config.yaml
head_dim: 64
d_mlp: 576
norm: "rmsnorm"
norm_place: "pre"
init_std_up: 0.0352
init_std_down: 0.0046
beta1: 0.95
decay_shape: "linear"
train_tokens: 213200000
Each number is 128 + 24 x the weight over the matrix's rms, rounded and kept within 0 to 255. Layers, rows and columns count from 0. Numbers have three digits each.

# k: layer 9 attention key, 64x256, rms 0.186, rows 42-60, columns 128-191
# q: layer 9 attention query, 256x256, rms 0.199, rows 43-61,107-125,171-188,235-252, columns 128-191
k42:144111121136104146075142115109145093115123154123126154140120099144096154111159151130065101083161119134166103145104182105118085113153144087093129161133163114085114133160148157097101113133137146
q43:131132138116152177145137164141117131155108082110173100141096130164136127141123148134134145077140149097144080120126156106186078134144133107115107084095095121126105102074110095162118159168135085
q107:115131104120136115140103185142126121121153076113120107138128148146103100155096111140112122152180109144123075133125109147175149130111105133140168091119109115155138123115178162106130091135163193
q171:119126136112179133142149103158134145090133132138146183129142121134133149101111126136115071153154098150110082134143143150174115108138126138153184111171160127120086130131149127137102157113114166
q235:147147173089112142107153097130095121131132141090134134097118115171108162118127152140123099141137146121100094139147144140137106128160103188157138118126124098147142150105132140142090097127172205
k43:166140119104180120141148142112142132135118136115167152097087164130152165112100140161100117133148122103137104130137126183179136131172146082144133140099188093122169171137111172166083128120136129
q44:179119122076130124156141168108101126090161143113128128139103137091100084147156126153154155137138089135101107105155139095133129128085140155116133146156106159142174093163097083111160159140123125
q108:154104111124121097140103104137098138117116123144138095138126076112111100111105114107124152128127116134146119138145133107087159131133132100121142148121095171109136112077145081130156120127119112
q172:188115169155133100116124128088142149155112136131106090111166161126116144148152130122121119137123140151164149142138108119108108101116129094169102121141094118112149096130124131071113105121134180
q236:136151155159097196132121119095133111132085109108141097178174108169082117108172148111131102147116127147099138113117126142108111150148147139104111137116120150127129111109150073117115120146145121
k44:159124155148160165144134114138122116131124139166140133121129097094131145135125142103144084159063165103148140134116116067102123154162164078129116119083100095099133121111117141141130076128103115
q45:091087172144126127155101119158084146100087089141104176137130118130115160124101148125119150183141115148088135129191131154133123156128112107149174129146174117103148150145154096164127123128111138
q109:098120128109067114135167105111158147126172156127119081104121155109124113148143114158160139143087119155111150128186105079160128118118107163135177107128104105107123156061129171149126142110112124
q173:141125094095135147170130108153135144149140138093152099140122106146124139115143117087154125139118116155052105133143115106161126135105165169130142108103132097096216161122134101115121135095128172
q237:136126130123079114161149110114117136126146126121124101140136150105125128096129113161155140165115143139100109126201116100136125093116166166127167134099155154069142153086133142121138101138123144
k45:160135117129100132134103102174169166099113117177147142155142113105095042156151103119172162156112171151165151144126114152062132129111155084109162139082134133121116122126105167200115128172116151
q46:113171121134136142138114124118144165073110140096146129115140136112142121151138151172095140096127131162108144130118102079100152145162114148106091147156096149160111112151114164117086107194094144
q110:143162134144113130110129147125135131136121122096184137105134127155131114151132129132144153176106109151115121140053146174079163114146152062118068125127129099137175168094150125127104144183086115
q174:104133127102091147171160087088143112107084166097116156078150114116161072155101095176156152113116127127119117106113133105127133143099134096156118105135103131146127139100165094142153100137121102
q238:093135142095105153152120119142137143099078096132108136102138097075129127158151119135168113146152153177166115161132126118099160116097154085122133139139119093089140142078093105152142111158106107
k46:150122097147096151131122145100167141122126125180070154115136106136133156169145119132149143187121128133115112189101142111066154132135176122114157066170096093121126134132156127127096158212100092
q47:162152099173151137134112137108185152103122152137126139162154140142111141096146143113126122146135123095136137123095158140134128168118111148169146174096112125092138096098134127126082170099117146
q111:082081112128115158163159122173143105116111115165137094122111107151144109156141106141122118124087175120129114135100175161115078162108115108151158190118107111131164134130160103145111133148112136
q175:129160162152138087177109109114127114143122112128133078100110093144148129116163125146136145171113127073103133135129146098177109154117125113130113165126123148125159125075094129121146123121169129
q239:101100111164155134145126135134172099145115105160180122180129105146128112167119110098136090114071127121124109097131158106154131158083192112171147124122127100149141165112110114077082118110137110
k47:140124100132165188125115134102104160111089112161130149156174114158051104138153090093137147156079136083099151118123149151147114154170117127144117133183134081146132095105128156141082077167129123
q48:144070148134119154099128120145153150126146156121134111112156100114112144136128103137152153102139122117117150157132102136124149081113133109153111118098137102113111118101141112145118131134111141
q112:137147084144088116142112118127111083096092118162074092105149130122128139120169129136165179133116121159147138143154089077093124155096177131123096130141136163112150120076089151126143151148112149
q176:097179166129117127139152144176117117142159122148125095120139140109130152116122115170135152127126133160112161178163132118172086128121126125129130089148168154119126156076124141143125157134142099
q240:124168157121098110150127117124162124156150132172126110117139112149084163155135160125188153157097142157123163156151140068130141127113177154158130096071137140139093150093101132134112136163107165
k48:152170102161107154173102179184158102139097092153104102122138068068124104122189117151201170177087124097149181125151108076090103145080167137139143115094158124115123148077093102099135155165138127
q49:109217121114122158111129146108087157111096167130131126143139132144110135124147157114136165114152117106105133146125152097131132129114149166157178162125105114105108112153113151153111111073121110
q113:145110129132155119144107115121114152119143115113091129137070141103136185130163102178166106089142099109109109134127093166152082108190111154129032119177163105130130124128110141106118116114138088
q177:133143144122138127151142136092108200162168156128092142141134152116091162118164151128183148129089077148120189120163148145136085110117111153123114126143096149131135085105143107137150112094113146
q241:149106134116183134088145109114133191088162149132128133129115136128108194148131135122129124076127129103119126122139156107161106152134129144122081149158131106127168138126153108170105144113145130
k49:115173127084123118153182131113125115105095076129167145136133157143145171102135149105132135135150060110108104162137125121160105164137122169144188135106138113160112150135147161146134125084121169
q50:119109124103156101164115145109128165117146169126159122126116109153105140121154135149137128080133110145115135150145108080114073132145136152178132157120118095125104142124064142097138117144147139
q114:105107196101157091139112122105143111096169142080147136143140108156132172149105112117075123060147129151142093124137143131166130093168148122139107114180155108132145127113134103134121086093139138
q178:138128120153124139116139121130139105130102139140127126153128118130142154172086145127121119109140123161129143122154139139158127161147151113105153134119119120151190115135151129100150101104142123
q242:118156107159155132133113140129138138113136138143111115157138169159116191141099112122090089080137109097130123125150115158167130124123170134143125122126144145119144182147129149109143117109148121
k50:117144117083134117132108135142119104128161124088134143101118154145114171120102128170131115118137080116063137084143131096207139109143147172108148123151148169199117115158091169144125097072157112
q51:105125132134139133089152120135112117128132143148133098143117084146148099101124119104146150138132126152140135132140124142088144148157106132111112149095148133122146146129088113096158123086127145
q115:154114130149155113147178087116167120152137122106168097189163136132078110119122125084091165147143107111106163125104131117177097170120110188109123142111147180139136121076100113081135124090129192
q179:112121171140153122143133126099138123102078125102126099164151122142083117122090120083127136132151159117145156128127118111128117131112122150100155127102137121125128102093118087078128098146114150
q243:109141175105155101116154117109125088098134141114184073159142120130133139144111113068113176145103110135146185159146139149113125129144108170136138187084118170071124100093119096119183105088146152
k51:141141094113099144114123132100119150131123113091142101174170085117147132122137121110102158163156134138152148177181116107110153146163088146176125134125109168121091133093083102059118116077130092
q52:125161102152132116131103105141181106102135122158130146154108185111048140130111119142110150126106105124124150113120134150117148097117122148094133153143115146115159109146096116114160128144126110
q116:126145130184137146128114147145096129124156135128141120185137109155101124133157119113108124131085104120150147106089158089142118139152109160114111144132099103114101066122083116079119125085119150
q180:138156138126160109145137124116188145113098114108177160162152114055135131125137106146139084169085128056128115084126116117177146174187110128111097127098122130110122111059063075120113117120181206
q244:151123106134161114129117168121114107127107132099166091173084134118134102144103142103098124180115113094121138104115160125164136175186137129091126195116140142119132107126097108104136109129156181
k52:124124119118114125095083197132132142125133105121171158144174123186108150124176126105137139113119142119131179117145116114106134140173152156150160132123143139091132151117147170093125119143184061
q53:154132114122139155113110153136105116116124150153121111100147122142149081134117150138162146146118148121112095121152122128133152166133141088107132108163135127100164092153155116161124157123125122
q117:110114138199128122136054133150129157177141122167122089139114151147134147139151141122107162079140122102131109126148133082117102118152139172135137148133147089122116157124160136124085088130133107
q181:072114124124162110094088134115098184104166123121114161101141137157135165146136144144132121092142129121181145108111112124118132142129145100093144100159172122128101114134135122104133132139158105
q245:116078129137135122124060121117119173111152117165131118089077148156148138150133098140147112066112101094109134139109135098136157121136197131092106123115151143150129100121152116136098097145155097
k53:137160122123116129082099152177122173123122158125082166121130146112100186099114153161107103096167139121113127160131108124168096153156203122087086157126143130161131143138121129118139062062110051
q54:086149129122099170141101180114117163115141096096114125063122138129112155116108132134136101119121107175142134120130111115152128136120132092080127153136140182102109146131160170154095133113114120
q118:120158130175115123089140123157101157128131116112077113137122148150105091136118126160140163108156165142119174125152122123163098109159122130134117151134113135131137142149133203143132130096111134
q182:137123103149112142090096182094126139158161147122102106143092148119136155090137155098144133083120138163102130149149154113183099130148075180149107151107148151131119160146141195097103169109134150
q246:136123124160103137071141170119145079095115116066119097174095151144160133122100143152154135118132160148117156129141126153157151141090126147086130139124147097134132181165144156118123147103096117
k54:105167128160099096079100122151093091118170129106113128117085140170179127111172151157139092122151082153136117134116145119160126101153160171097137102192121112144089136146113119122133132109136153
q55:155160112136115114097159153111094135145126087155042162126128084093141185089090138106089152100108121219141134121093171094142137163123124164161097141129139174120103157123130138132138100177144199
q119:128088078118101131126105088138190106143123131137111066120113161132125126125091087127095171178147122110127138194150152104130126139104132095125134161162142156100159151121163172115130116164145125
q183:122109163100165122150077140142125107213112124076159142143169116115133142161124138129147136106116109105095094140087150144162110160116142157121140107171153112106105177098127148172088139155182102
q247:074157071102145160134133171166140157151126124147152090114141137076145128119131123104117154112093121112117175132145126143165141143109139123121136136131133133147115130112133067115147133125146165
k55:185164134156124139105135126128136144125138177122131202128160114098158102143120096137179110142111175092120122092137103123102141152124139151111106114089166132175191143167135140151165152107120111
q56:123123105097138149138129133109131133125138143147093072134151132150086108146132077117143120117162181125157141123120138109128111093118162102180135123145151127123132127101095137165136153094134122
q120:103078110190053106116130130145156131121181092192136082098123113120139116138180083130174120111097152123148153177127152113129154178113083145134115124132118150093117122123124156153091137155099117
q184:133121144143110123131116140163118129129134154117067129131148106138126108124140105149111116161101089150136125108136109120142148141096159144135134128094107109151128135102145108108125151177140069
q248:143130125196103127154109141107130092135108121139115063188144080123097121132134111130154134148148108113158117127151125122143083171075151115120129121102123149089132163080132134184059150149095138
k56:138078094153107162117154103148153104195138184135129081134149132142130090171173078113130158182065151161146136139116176137119142140111119149176122097108149135102119124111111181155122102140070183
q57:162096106145135100040165055159072102112166157126167153118138101174140103125087117107137130119122145157111094132102146148134159080144129145084134089138126126133115131144131131101138133092136117
q121:124078085168122132138149153169127132121174115144090133092055186112129152177125111171151125104131114108127143120144137111169109163133059156145097171142098177202161158123114120134133148110117043
q185:115170157152166128102122133132126111181137116134148128110095154139118119107136145121121134131131130118160133099132121188166141110138066113135092098130130127155100097167122131117137151074129126
q249:148118135150153092139109157154135119149172158106107149149072170120145132173122125131138102110176117109097157083125134132189116091156105133152140106159124136173068109143064146118144099106140151
k57:151072077132184103081138080122091146092132105080098145151099189120166080164126118105102115145177152145123113144137135124165111127139100119102138141134112119158140138209131120127132152093150108
q58:137121119128087101148121132178125145133104128104148141167140096100104113095091118125109137163097136116111160090136124111131205150155091143111160084096155159167104127156137142126120128138119145
q122:148131143088126140113143080144114111100130121139167121159135135181110096103111166082072119126137107157124164122116146158128137115175092121160094195144099129118115114167126121118132061078088148
q186:112121164137133118135162147196157103130129129120103116137102151111100153157097131090112146145122108124154166130163115126110161074175072114125086153094144132109124125128132174139138120109086126
q250:108140149109124136108142159150138152109152126151140128167174158103110134088136142092118138150127086146116150126111134150175128136188067127138126159114108120136105103127120145087150079070089104
k58:100113164096133153138166094172070151105112066126137076173132099152101143097128210111136164141114066128152221109154104138109125156170138176166095135101103149172144082163147081092158134096098120
q59:139132153146132109185130124098119088136129161088110112149129158149132118139138133169147141076135104167148154120128134133119151167125144102101072087146164133125147144140129125095131111127106139
q123:118095095182097107145092093138206163185171131097048143151096116067127145130158124188093096127110154123106129102103121140093126109114178103078131121211113084089071121144178166129113119184152082
q187:117093156121129120157107111101143155104169131085105153128099130137128136133127122102161127125145105098139125154120116127153123080143137110105117150127148105110126128119180125149161077148092108
q251:108100136143119117096075120114176140149193116119068158118129162132130133130150121188138110100123129127145143110097147130124135125099173127077148116120121109148068148114173169119157128148147048
k59:116130103157123101113076130118173172190131174094124122152078151125085148148130104187120113147126176127151126137100190117122125081158130109107101142160093108107092118165153065135118152118117186
q60:109132133131119136125157154117115057110140105166086120146138104103177088138117152106139168122107150103153194172124148094166133142107162174134095163196141117100131119106119147171130136100147124
q124:108151149131092123173163151152126176132132100169089125146139097125125156123105134096142159126125152152119135145149129143130146143133141151133116150151152117129076146147098148152121158090143144
q188:114137167131127144183116118112118178103117117149098122135103116086134139115118119112107173165147129124071111163128086144089135098137096111162125129112099172178126120146131078117126149145119092
q252:109128124115113104134157154144115172148097123098065144168151170130120146139114147140089160116103115160125152133111150098089138115080119179124096129138092127133156150141086106147138099078108184
k60:105141100136149104114146141154128159151126152125114125148104134117115112176107129082162164106110112147114126182115091099126144088114106118080130165076148128137130143103135135126165134102118160
q61:145128134143121123141167177131085114093054097083104127088091153139077155114153138144130115145147156142170117132126165139110132110064123176141115162102087080106159152146082141130112099154128104
q125:144157146087108098113122089143180127103168127123124181133118118132178118130161144167115135106126150124133122139126126096110107121107122113112121079134140144127113174140161123180111117134119126